python train.py --n_layer=14 --d_model=160 --n_head=5 --n_kv_head=5 --head_dim=32 --d_mlp=640 --vocab_size=8192 --activation="gelu" --norm="layernorm" --norm_place="pre" --norm_eps=1e-05 --positions="learned" --qk_norm=false --attn_scale=0.177 --bias="none" --tie_embeddings=true --parallel_block=false --init="trunc" --init_std_qkv=0.0395 --init_std_o=0.00748 --init_std_up=0.0395 --init_std_down=0.00748 --init_out_by_depth=true --optimizer="soap_variant" --lr=0.00611 --beta1=0.95 --beta2=0.95 --weight_decay=0.11 --lr_head=0.0107 --grad_clip=1.0 --warmup_steps=200 --schedule="wsd" --decay_fraction=0.542 --decay_shape="sqrt" --final_lr_fraction=0.0 --batch_tokens=[32768, 65536, 131072] --seq_len=1024 --doc_mask=false --train_tokens=159400000 --steps=2212 --dataset="wikipedia_en"
Each number is 200 + 40 x the weight over its row's rms, rounded and kept within 0 to 999. Layers, rows and columns count from 0. The size before them is the row's rms in percent of the matrix's.

# layer 2 attention query, 160x160, rms 0.0852, rows 88-159, columns 0-79
091,244,201,164,201,221,165,136,196,237,190,241,171,270,317,188,240,263,223,213,230,105,231,255,204,209,111,269,180,217,201,204,233,201,163,232,217,195,182,198,221,149,251,178,234,160,153,204,282,230,199,228,161,228,206,145,213,200,121,242,220,188,193,258,186,191,120,184,138,209,212,198,130,332,218,174,122,228,175,200,199
096,153,187,196,199,188,179,212,203,207,239,244,278,242,140,169,132,218,186,167,246,192,299,213,215,195,206,301,133,150,189,237,110,174,244,176,162,199,202,215,138,198,213,154,168,150,212,233,157,206,221,204,149,199,208,261,256,215,233,268,142,226,194,111,156,188,262,111,195,184,238,181,237,184,184,194,252,141,194,193,206
094,189,180,216,195,90,171,226,204,164,174,125,154,184,376,216,151,166,254,177,174,212,190,232,166,229,202,136,210,188,216,229,207,203,200,234,270,205,240,192,258,153,255,193,152,196,145,140,92,151,233,209,233,234,148,191,191,220,206,251,170,164,223,213,256,155,205,233,202,236,185,212,136,159,236,166,158,224,173,145,255
076,165,237,206,201,204,284,251,172,207,190,135,242,171,241,160,164,232,281,244,204,260,141,211,225,149,234,175,176,190,238,202,244,169,198,234,203,223,295,231,172,198,190,190,194,302,249,105,135,171,240,169,195,195,172,210,170,158,170,270,185,164,186,238,245,152,230,231,210,227,135,257,230,281,215,193,140,245,166,223,173
087,205,268,234,244,220,245,107,221,141,146,169,188,111,199,177,123,220,154,167,191,210,77,230,148,221,231,227,245,237,167,235,245,199,169,242,161,269,218,173,195,297,203,206,209,184,174,276,224,217,195,207,198,231,204,176,212,127,135,193,172,153,203,177,224,161,183,240,251,210,189,151,280,238,231,182,167,119,195,242,201
090,266,199,240,239,205,237,186,187,200,210,174,108,216,155,120,192,201,185,189,217,246,183,177,205,172,129,134,155,184,183,250,208,208,152,146,238,202,237,218,131,189,195,188,196,261,216,238,153,183,158,99,176,232,213,186,209,167,185,165,214,220,226,133,239,166,140,103,261,200,232,240,173,304,202,135,298,167,173,157,190
082,174,175,197,144,190,210,177,145,200,129,162,304,180,249,264,174,224,209,140,213,234,193,183,166,127,289,233,161,188,180,218,172,261,198,244,154,191,226,197,178,233,220,259,245,208,204,181,251,204,173,192,210,146,159,231,160,161,237,307,177,202,184,201,225,94,224,305,273,201,189,217,109,192,219,179,184,223,258,190,253
092,248,139,229,218,213,125,103,212,132,166,187,215,220,256,203,221,217,183,173,221,151,141,135,146,211,144,155,221,178,225,221,216,190,246,267,200,169,234,177,201,211,151,161,260,131,175,184,263,187,185,199,115,285,199,143,219,210,216,169,300,208,213,193,250,197,240,179,187,149,225,204,192,261,210,190,149,173,160,165,218
101,221,217,174,205,231,179,228,163,156,187,97,183,224,213,268,183,195,199,252,163,134,204,144,120,195,172,211,253,219,192,157,164,232,222,264,136,148,205,198,198,267,92,179,246,149,124,179,144,218,176,215,251,217,169,181,176,198,185,214,178,201,190,199,231,245,216,217,236,208,131,269,204,217,242,162,175,221,184,125,174
104,276,140,233,193,265,261,259,193,212,255,192,196,196,180,260,163,230,202,191,236,194,204,284,271,273,210,230,233,241,188,178,222,199,214,250,156,198,245,150,203,208,166,177,235,202,263,218,170,158,185,208,205,190,167,151,281,219,225,136,272,212,219,187,181,219,198,222,219,182,225,250,189,188,219,92,193,225,214,117,224
173,267,196,240,298,187,204,201,154,170,237,232,155,155,206,244,194,190,174,141,187,156,229,191,210,187,179,173,109,220,296,262,211,198,180,269,128,202,141,260,249,212,248,177,233,185,177,202,191,154,215,173,133,188,267,137,188,164,196,169,186,163,266,222,121,220,190,203,206,211,165,252,153,245,190,188,117,233,254,172,232
120,216,208,173,217,145,168,186,216,190,197,240,185,215,186,199,165,163,193,266,183,166,148,166,98,137,153,235,256,159,191,265,190,215,200,183,183,232,209,158,207,163,143,138,215,215,173,131,318,217,182,160,283,181,219,247,185,233,173,221,176,206,199,200,268,167,219,211,230,266,207,218,187,199,164,209,246,209,120,261,216
130,198,202,237,286,174,227,216,192,164,189,189,243,194,215,189,170,168,223,226,211,172,171,122,186,169,212,229,211,168,177,252,172,232,194,212,223,137,181,204,175,237,159,125,225,186,193,198,236,159,173,152,211,227,221,138,176,256,148,210,142,202,220,171,247,158,268,219,212,169,229,196,194,187,217,192,220,185,182,228,234
145,228,204,143,238,229,194,212,162,168,195,190,220,124,160,198,230,201,197,272,228,279,155,231,221,245,183,161,144,213,328,221,234,177,182,169,213,212,119,233,253,199,201,222,226,169,203,150,149,235,193,139,212,185,146,243,222,127,132,210,223,203,177,224,260,230,210,250,215,200,145,217,188,208,166,220,236,205,178,242,164
120,187,141,248,173,183,261,168,232,209,187,251,184,178,228,162,176,155,218,202,219,126,213,172,91,185,189,183,197,185,252,220,229,253,175,211,140,113,246,109,161,230,244,87,205,263,210,206,221,121,203,196,192,202,243,175,210,297,194,190,225,161,206,221,108,200,203,186,208,155,231,149,182,183,213,151,173,159,227,143,321
129,207,232,265,192,164,189,147,222,193,221,178,218,299,264,157,196,231,191,169,191,206,171,175,154,215,222,260,300,191,141,206,206,220,128,197,229,147,179,179,130,226,162,169,224,230,214,159,280,169,213,247,227,199,125,166,191,236,191,175,238,188,207,190,164,181,184,218,174,264,280,119,173,195,197,163,227,207,216,182,250
111,234,144,269,240,174,183,208,168,190,89,118,202,246,187,187,164,211,203,263,217,222,175,189,214,237,186,221,161,128,309,245,237,118,207,192,222,118,192,188,203,86,235,215,204,198,200,153,144,268,198,101,238,209,190,210,238,193,167,223,173,141,145,131,252,183,239,183,274,166,179,236,158,168,191,162,186,223,165,247,190
122,189,204,247,216,213,226,199,241,223,206,207,260,228,196,235,211,213,241,241,215,187,242,165,169,186,268,255,258,287,164,138,268,200,191,215,201,234,252,186,150,217,229,223,215,211,191,164,208,170,195,260,181,254,169,230,202,161,178,142,203,228,162,234,277,148,263,137,180,162,226,170,186,213,229,177,183,166,215,224,136
115,226,238,154,148,199,226,208,216,247,149,89,160,208,205,213,164,166,205,175,170,227,200,205,254,265,223,249,220,201,185,175,166,162,207,150,218,198,233,312,180,246,133,256,264,148,158,207,171,230,255,223,200,146,188,223,107,131,168,150,155,192,232,167,192,268,200,263,118,216,216,167,177,141,189,244,253,226,198,114,160
119,239,148,195,156,222,255,194,245,213,213,222,301,202,230,209,177,206,192,129,239,118,225,234,288,258,320,214,237,184,182,147,245,222,190,218,175,212,282,220,132,238,201,201,213,237,230,274,246,182,250,220,191,215,179,201,193,202,327,182,265,207,219,228,190,197,223,164,194,168,243,266,247,154,196,232,213,226,186,190,147
138,250,223,176,219,215,210,241,183,188,227,170,258,166,206,221,214,212,184,202,176,174,193,149,193,212,152,216,134,243,182,184,221,132,198,220,163,141,135,212,192,153,187,224,211,139,250,245,153,220,264,137,232,301,209,215,197,201,133,219,177,190,161,153,290,207,264,211,259,229,178,239,231,192,218,230,210,289,176,257,240
115,176,184,226,261,173,192,185,231,197,284,233,186,167,125,161,237,204,179,137,145,213,196,220,220,233,143,192,190,190,184,165,231,141,186,203,137,187,197,275,199,204,170,222,167,151,213,235,255,193,220,229,183,223,244,84,204,165,193,209,221,283,176,256,223,267,135,263,226,189,223,184,210,167,167,177,189,251,185,166,204
125,57,222,230,109,261,238,253,235,219,154,258,170,241,186,127,249,198,150,179,195,176,201,215,223,239,263,241,258,217,197,196,215,184,184,235,224,198,214,263,112,282,166,233,263,206,250,211,289,218,218,282,202,203,138,190,169,209,227,161,199,156,196,196,158,234,209,198,114,244,279,174,196,204,173,236,250,189,191,238,199
103,217,220,239,264,170,195,114,210,134,260,165,165,209,168,248,201,188,157,161,164,163,256,181,211,227,181,163,210,247,248,177,167,150,239,290,161,212,193,201,180,158,117,184,190,91,136,217,135,179,206,233,139,204,178,122,128,166,159,186,161,203,211,173,164,232,178,227,174,177,242,254,287,192,157,220,164,303,207,180,177
115,166,206,134,194,149,205,206,239,285,225,221,182,209,183,202,162,249,229,159,175,212,147,223,224,217,245,302,207,286,169,190,281,155,206,91,199,283,249,172,208,239,219,171,149,202,286,243,182,146,237,259,173,178,212,256,199,203,237,211,199,207,213,271,200,198,205,148,228,195,154,217,240,137,192,202,222,158,220,201,248
139,110,252,189,125,215,230,168,212,181,175,267,201,209,205,221,166,213,209,88,176,150,208,223,189,187,263,277,210,161,153,161,270,198,216,194,222,241,229,201,218,191,269,253,173,231,283,221,223,186,230,261,227,176,221,188,192,209,194,201,221,210,197,177,186,139,231,172,172,149,226,186,206,200,175,211,151,176,215,218,198
123,129,201,175,264,140,240,238,180,231,294,108,105,219,173,191,171,248,131,118,183,229,158,184,245,248,229,191,210,233,260,191,273,219,203,231,259,188,224,253,215,180,114,169,256,149,219,152,122,214,216,206,149,243,182,188,186,152,241,230,187,205,219,224,211,245,183,220,170,221,168,248,159,171,222,198,141,194,215,140,203
123,215,249,205,191,230,140,217,187,137,255,209,150,269,246,187,151,156,186,176,247,142,203,209,166,131,218,228,227,227,165,195,190,252,176,228,190,161,270,96,123,190,75,166,204,147,156,222,213,232,224,226,142,213,226,165,159,172,190,232,172,220,243,221,256,108,207,203,246,247,231,179,208,156,205,131,198,119,182,134,206
140,238,139,173,257,164,169,283,191,205,224,116,111,217,176,182,175,244,185,162,189,244,259,178,194,191,163,117,151,257,213,285,132,167,147,200,154,149,157,220,273,248,166,177,274,123,162,172,142,182,168,183,184,189,240,142,162,157,240,176,219,239,234,187,202,198,215,213,226,213,143,213,252,231,198,169,223,218,214,227,198
127,222,187,199,238,199,259,213,278,254,222,201,179,232,146,243,248,324,178,215,213,217,175,243,228,230,211,178,152,252,237,236,226,142,236,203,180,201,180,257,324,193,275,165,258,149,246,200,132,226,223,179,119,179,181,201,200,242,129,152,220,247,211,159,183,164,222,327,197,244,184,273,206,202,167,234,128,272,199,188,254
108,163,203,187,181,230,171,280,192,191,189,162,175,140,175,182,203,174,168,213,221,190,147,213,223,221,177,245,186,247,213,293,155,98,282,197,237,272,238,266,182,204,203,244,215,59,210,130,122,176,267,179,204,237,169,268,188,237,211,155,168,226,184,174,170,199,206,206,158,276,179,231,134,194,189,241,184,256,174,214,181
138,174,175,254,222,223,249,200,176,212,199,118,289,148,232,232,192,252,196,244,219,215,143,214,167,240,233,218,112,228,168,157,157,84,254,160,213,234,203,260,190,202,272,196,196,186,270,189,123,190,242,176,131,202,208,212,183,238,208,207,162,159,215,191,233,221,221,131,235,129,267,217,227,234,223,223,168,199,176,244,193
125,123,126,141,159,253,187,275,201,237,167,320,160,242,230,171,180,202,193,125,230,130,171,225,226,130,203,233,201,221,247,209,213,182,194,107,213,188,227,199,120,186,151,272,217,181,260,271,168,255,243,246,237,190,162,198,162,240,197,165,160,189,148,199,190,237,180,180,147,209,198,177,187,184,196,265,191,199,184,194,222
108,192,171,241,187,209,240,123,227,181,180,250,223,228,175,263,277,202,225,203,214,198,222,178,208,197,121,251,198,250,207,154,196,232,251,234,143,158,195,187,226,216,197,158,181,251,222,224,226,219,214,207,162,251,212,181,219,232,114,214,237,175,187,227,168,206,187,197,260,166,161,187,181,287,264,138,212,257,189,252,244
128,206,196,165,164,181,155,209,157,214,200,191,164,140,217,236,208,189,180,126,185,180,268,212,220,178,209,134,137,288,253,192,214,215,208,225,165,204,187,200,159,185,141,167,189,154,178,276,168,176,189,238,126,251,245,200,169,110,195,194,191,225,173,211,206,230,52,165,195,145,218,222,214,211,194,154,122,239,222,142,200
126,229,226,209,276,217,155,271,183,203,213,184,180,262,186,198,212,180,166,205,212,205,196,168,150,177,170,173,142,206,204,260,111,153,220,178,209,162,210,180,197,182,192,228,193,184,126,144,183,218,165,132,214,172,167,155,221,206,175,196,187,250,191,213,237,195,239,248,186,254,159,226,201,187,247,190,172,261,206,210,231
148,249,195,211,240,156,205,124,198,196,171,216,198,259,248,163,161,172,297,229,235,209,218,153,140,165,155,172,267,186,214,146,158,210,217,202,229,210,172,99,175,201,243,187,201,208,196,184,267,189,109,188,249,165,278,198,192,286,194,206,153,210,196,253,107,133,254,193,249,186,160,179,182,214,224,234,207,86,172,221,136
103,201,169,161,142,181,215,178,130,234,244,183,207,242,219,167,201,208,154,223,200,183,235,280,289,221,284,228,208,192,251,200,87,106,226,119,211,279,218,257,218,183,178,311,207,178,146,178,223,152,222,229,139,174,174,191,142,217,176,153,175,128,154,172,175,225,171,276,186,194,157,224,235,191,233,260,210,182,168,204,262
140,239,204,195,275,193,161,238,241,47,189,203,157,251,221,221,205,161,180,148,207,153,239,153,194,198,152,180,256,213,223,239,120,206,172,208,182,182,203,180,229,151,151,138,233,176,154,213,260,253,188,190,230,212,246,125,152,231,168,226,170,182,217,209,203,225,212,291,140,230,180,221,188,199,163,150,243,165,175,157,214
141,103,219,212,111,192,195,194,233,247,200,218,213,245,246,233,194,243,220,140,190,148,197,205,277,198,257,242,222,276,189,176,202,154,210,209,260,215,256,230,99,238,206,203,198,212,218,226,241,167,231,296,197,158,181,197,218,202,256,213,229,181,236,171,183,179,184,172,192,154,258,173,201,267,242,190,169,153,243,181,230
092,170,209,203,183,84,169,226,166,193,227,195,314,175,226,153,175,167,191,234,156,226,200,272,196,146,217,203,177,143,185,239,99,155,237,286,112,154,176,228,217,191,133,199,203,193,196,223,198,199,160,193,233,207,171,183,208,191,165,225,182,199,188,118,178,221,276,286,192,212,184,215,153,152,248,209,204,174,130,184,197
083,285,150,216,154,253,214,226,148,197,234,142,197,259,134,205,178,316,179,166,190,187,274,137,260,178,208,157,84,145,196,152,195,191,216,159,197,142,151,214,243,191,229,214,206,143,219,262,147,170,205,191,167,269,187,162,197,150,281,238,231,180,246,267,168,239,204,165,230,150,228,219,197,270,227,193,197,188,183,116,222
086,160,217,174,232,141,259,227,225,197,169,144,93,107,277,185,125,214,275,214,150,206,211,164,176,140,185,225,209,205,91,165,273,184,166,242,282,209,210,203,179,252,199,227,163,219,307,229,201,179,233,172,220,210,226,177,147,164,161,247,258,211,184,232,196,104,216,170,239,219,191,190,146,161,210,198,214,132,204,204,148
096,288,164,193,175,120,236,262,140,191,233,172,257,231,138,221,186,149,190,127,207,199,115,268,208,215,194,143,160,234,181,194,210,208,126,233,182,225,142,201,228,184,251,175,184,184,182,210,222,225,201,212,166,202,214,217,179,208,244,229,149,183,214,205,203,220,185,265,209,288,124,307,175,181,173,165,121,221,122,240,197
090,273,211,166,231,210,181,254,226,186,166,132,178,206,138,220,208,148,158,234,275,198,140,143,149,188,119,224,173,179,243,185,182,211,118,231,164,191,197,201,269,191,143,156,232,194,233,194,227,201,235,198,198,240,160,145,160,199,243,201,168,150,147,180,219,196,204,219,255,199,150,250,170,210,199,203,237,171,191,153,196
085,177,277,261,177,173,151,219,120,183,219,202,221,142,206,200,201,237,157,214,231,163,211,199,205,223,230,248,244,215,204,172,215,225,205,195,213,225,111,208,209,201,108,180,309,231,217,301,253,211,257,172,171,233,194,260,231,153,163,212,216,176,203,177,213,191,170,175,325,206,169,174,260,217,205,232,137,218,244,216,150
090,179,221,163,189,228,218,188,203,272,149,235,130,198,239,163,243,225,222,223,190,216,199,111,188,154,212,259,212,256,153,217,244,181,139,214,143,186,256,218,265,167,276,268,202,240,243,137,173,235,237,192,223,100,195,241,213,150,234,220,235,176,191,243,139,136,185,250,288,184,186,194,87,212,255,201,186,73,281,249,168
081,163,220,190,271,169,217,125,244,154,171,195,235,172,296,182,219,200,205,247,234,218,215,87,212,220,150,150,163,231,210,202,248,205,179,154,235,146,185,206,208,178,222,210,221,187,150,213,273,237,204,199,159,245,208,193,261,194,165,181,227,219,161,150,240,198,148,232,187,242,202,144,274,213,193,201,341,215,190,197,248
092,209,201,213,220,205,202,230,182,170,184,149,135,249,146,274,232,187,216,270,192,168,195,132,168,223,214,129,243,247,155,184,233,150,166,238,272,200,217,153,178,236,214,220,228,249,204,159,217,272,195,191,218,214,169,244,135,195,255,256,161,177,180,182,256,187,147,172,236,216,227,316,205,155,235,161,208,162,161,227,202
100,172,153,264,228,135,223,256,133,207,175,209,202,106,265,211,148,179,163,219,208,265,189,165,171,135,238,231,141,182,205,229,142,180,178,268,169,125,210,204,154,244,174,138,199,224,130,145,168,214,182,133,166,171,117,223,216,143,184,234,244,231,218,179,242,252,237,159,217,231,193,233,186,216,223,162,161,239,173,143,266
093,128,174,242,269,175,220,173,270,214,170,234,222,226,258,196,209,237,205,294,199,233,247,140,229,146,209,275,128,226,186,298,169,118,247,194,258,190,238,199,283,209,230,159,221,255,238,138,178,185,238,151,200,204,234,233,198,207,188,202,218,170,201,271,196,178,196,234,188,233,217,209,226,204,227,156,152,127,266,215,235
081,159,184,172,256,184,147,159,204,256,174,164,197,210,232,222,246,237,246,69,205,181,209,175,226,205,188,208,197,225,211,171,121,197,179,190,199,137,214,255,121,193,163,115,215,255,211,206,250,195,236,163,161,231,237,168,197,179,179,174,293,284,219,181,195,180,143,152,228,254,240,209,197,166,235,227,273,198,230,262,118
092,192,199,294,155,206,202,188,154,191,223,218,209,214,160,167,239,228,201,226,169,180,211,175,137,189,198,158,149,225,193,270,261,204,206,195,170,264,266,219,185,224,239,179,279,157,206,192,254,223,159,220,249,143,260,262,231,110,155,190,252,176,186,162,216,206,169,195,126,157,221,238,238,216,217,189,194,169,267,177,275
082,215,198,291,197,217,151,258,206,168,169,195,235,205,192,232,167,210,165,260,179,240,209,272,174,125,217,205,263,217,201,264,177,209,214,174,207,239,214,206,223,182,190,233,74,149,208,172,162,226,196,176,227,231,235,209,257,180,127,214,152,189,189,199,160,185,173,293,181,244,225,212,212,186,213,194,227,178,175,210,223
084,247,234,185,224,102,219,234,231,250,201,200,238,144,163,199,191,217,261,159,223,155,201,209,193,185,192,186,118,189,218,224,287,165,194,172,210,197,157,211,214,153,225,233,82,187,278,214,263,268,218,201,223,193,247,193,233,141,265,187,263,153,182,148,182,141,247,249,178,192,189,209,198,177,188,221,249,129,195,136,165
085,179,162,216,177,119,223,138,152,245,196,230,212,210,176,229,153,185,191,157,223,203,207,249,191,185,145,101,186,173,191,241,185,171,220,164,265,217,209,193,123,184,181,312,296,181,232,149,221,201,180,217,209,292,135,184,128,209,255,226,212,214,183,262,219,181,230,118,128,212,216,138,230,153,181,278,219,191,219,214,231
087,53,186,260,203,135,169,193,193,195,268,223,167,212,117,181,218,233,236,146,175,138,204,255,206,144,206,218,234,276,230,166,230,181,203,171,204,190,158,210,235,230,252,186,210,205,212,179,272,236,175,216,198,253,194,224,243,154,164,260,199,257,199,227,136,205,217,224,167,191,175,225,175,189,199,202,251,262,272,191,201
093,232,268,210,228,180,232,157,228,169,155,144,187,210,327,235,133,169,290,211,154,168,198,280,233,198,188,215,214,182,196,194,256,233,318,200,130,161,193,192,107,213,245,238,199,142,226,300,215,168,166,216,204,221,142,269,238,163,150,251,165,202,200,201,170,212,164,192,171,199,209,157,202,220,220,244,174,132,237,227,198
092,193,256,161,202,187,149,199,198,261,205,208,138,232,274,167,272,200,256,233,173,114,190,170,251,266,229,143,199,239,237,192,219,175,223,174,159,160,174,193,167,187,220,181,318,268,189,166,240,263,241,245,220,189,285,260,206,264,189,155,227,154,169,226,208,207,238,282,275,246,213,200,197,187,203,224,194,117,205,223,179
093,236,174,181,187,203,129,182,163,148,199,183,186,219,246,190,173,235,141,166,168,206,153,222,209,168,204,311,265,157,145,179,174,220,188,213,223,222,193,180,229,249,182,169,229,153,209,103,184,199,181,164,207,298,153,131,170,117,216,226,223,197,206,205,197,183,245,180,131,187,217,200,148,211,238,209,223,153,169,141,172
091,110,93,234,205,122,311,161,163,289,172,223,95,153,194,150,213,250,136,219,187,229,188,206,197,223,189,171,165,122,172,210,271,192,224,191,174,153,197,211,206,151,216,250,216,295,200,165,315,204,157,194,188,135,183,165,155,173,244,206,262,185,196,298,214,247,230,188,175,275,163,214,184,179,188,268,251,214,235,152,224
087,203,149,227,190,219,157,222,271,190,109,193,255,286,166,199,150,152,172,202,296,202,187,202,162,124,154,228,182,183,165,107,225,156,167,275,176,236,223,179,184,227,160,279,175,226,224,228,236,202,183,216,175,252,195,258,209,203,252,169,125,219,188,184,206,149,237,149,275,181,156,207,312,178,186,201,227,185,202,223,150
094,218,238,134,251,159,227,270,231,250,257,231,158,145,182,133,232,229,244,225,220,192,158,161,213,218,223,194,205,245,175,142,229,245,197,251,197,241,230,210,268,208,219,230,197,315,255,275,195,284,229,156,270,211,240,221,229,126,178,214,210,188,184,243,229,253,205,171,213,231,200,185,128,306,197,111,205,212,216,203,161
090,152,247,178,184,288,195,128,220,215,241,202,209,180,238,148,225,194,211,126,140,163,183,245,254,234,216,241,239,274,171,202,167,184,184,168,120,209,184,167,227,195,254,209,162,139,177,148,140,154,279,255,232,266,223,149,228,312,275,177,191,155,195,198,188,186,230,219,249,204,158,101,130,170,246,178,204,143,207,240,155
085,249,216,171,190,181,215,286,153,216,198,122,267,212,242,225,223,137,274,254,163,194,183,109,129,211,219,250,228,219,180,147,141,200,197,222,193,195,187,192,280,218,129,224,234,198,224,237,211,289,177,181,216,139,151,172,185,132,209,292,263,235,227,174,181,183,169,208,250,183,202,95,255,180,198,162,216,123,177,204,200
092,242,255,265,204,214,135,216,212,180,208,180,189,195,135,188,209,233,116,223,191,223,185,206,211,192,256,228,302,231,185,220,183,218,223,143,239,173,242,207,196,210,173,246,191,199,239,163,185,166,173,196,175,127,218,144,214,180,160,254,229,163,229,115,243,196,281,228,52,211,235,114,205,196,293,251,155,146,167,157,215
087,93,211,185,190,288,255,240,153,158,203,264,204,179,105,176,218,218,201,154,216,174,182,179,217,186,129,190,246,216,205,187,198,288,190,93,165,197,195,213,260,198,216,121,125,177,157,191,216,213,197,224,213,239,140,174,187,238,188,191,288,204,201,145,181,212,257,160,242,279,197,251,199,186,225,216,174,174,217,183,208
078,161,212,198,198,192,151,135,237,210,202,211,77,209,248,156,244,218,219,233,199,204,211,312,219,155,191,232,178,196,155,193,204,164,150,247,173,194,189,190,182,171,148,177,260,221,260,224,191,250,153,213,151,242,219,207,204,218,201,197,203,160,172,251,197,218,212,177,229,231,219,256,254,228,229,160,242,304,221,160,172
109,310,178,194,183,141,172,210,149,216,225,233,206,243,123,136,222,233,198,170,165,182,297,246,128,153,210,214,196,180,226,213,206,181,147,226,164,220,173,258,214,149,210,123,260,202,133,203,285,220,149,168,142,186,143,168,162,175,183,282,236,202,234,172,157,258,252,216,206,195,221,226,215,180,224,134,242,290,223,170,284
097,163,235,205,182,67,125,230,217,177,212,220,176,259,205,200,182,241,175,196,168,150,231,163,242,193,265,137,292,295,202,228,217,237,180,191,163,241,232,226,200,167,163,147,170,247,144,238,172,194,266,204,195,200,217,211,186,180,238,198,242,270,219,158,143,232,231,170,133,220,215,226,261,197,214,177,225,186,237,208,161
084,247,197,194,122,277,225,205,217,295,201,267,288,253,208,212,163,181,171,157,213,241,183,197,240,141,238,116,207,206,162,194,188,258,158,161,147,161,207,207,229,219,171,261,116,232,95,153,250,177,217,220,220,277,183,232,164,249,223,183,171,270,175,286,191,219,286,226,177,193,201,236,220,272,182,200,183,241,209,163,213
087,192,186,181,215,199,135,135,232,184,191,271,185,234,142,210,263,196,134,192,169,158,203,194,195,247,160,208,224,241,215,106,213,225,148,174,131,239,148,195,166,166,218,130,218,193,165,134,262,215,242,223,150,184,206,125,178,189,190,191,167,209,207,184,103,204,257,144,131,233,187,235,162,82,201,198,235,263,197,260,245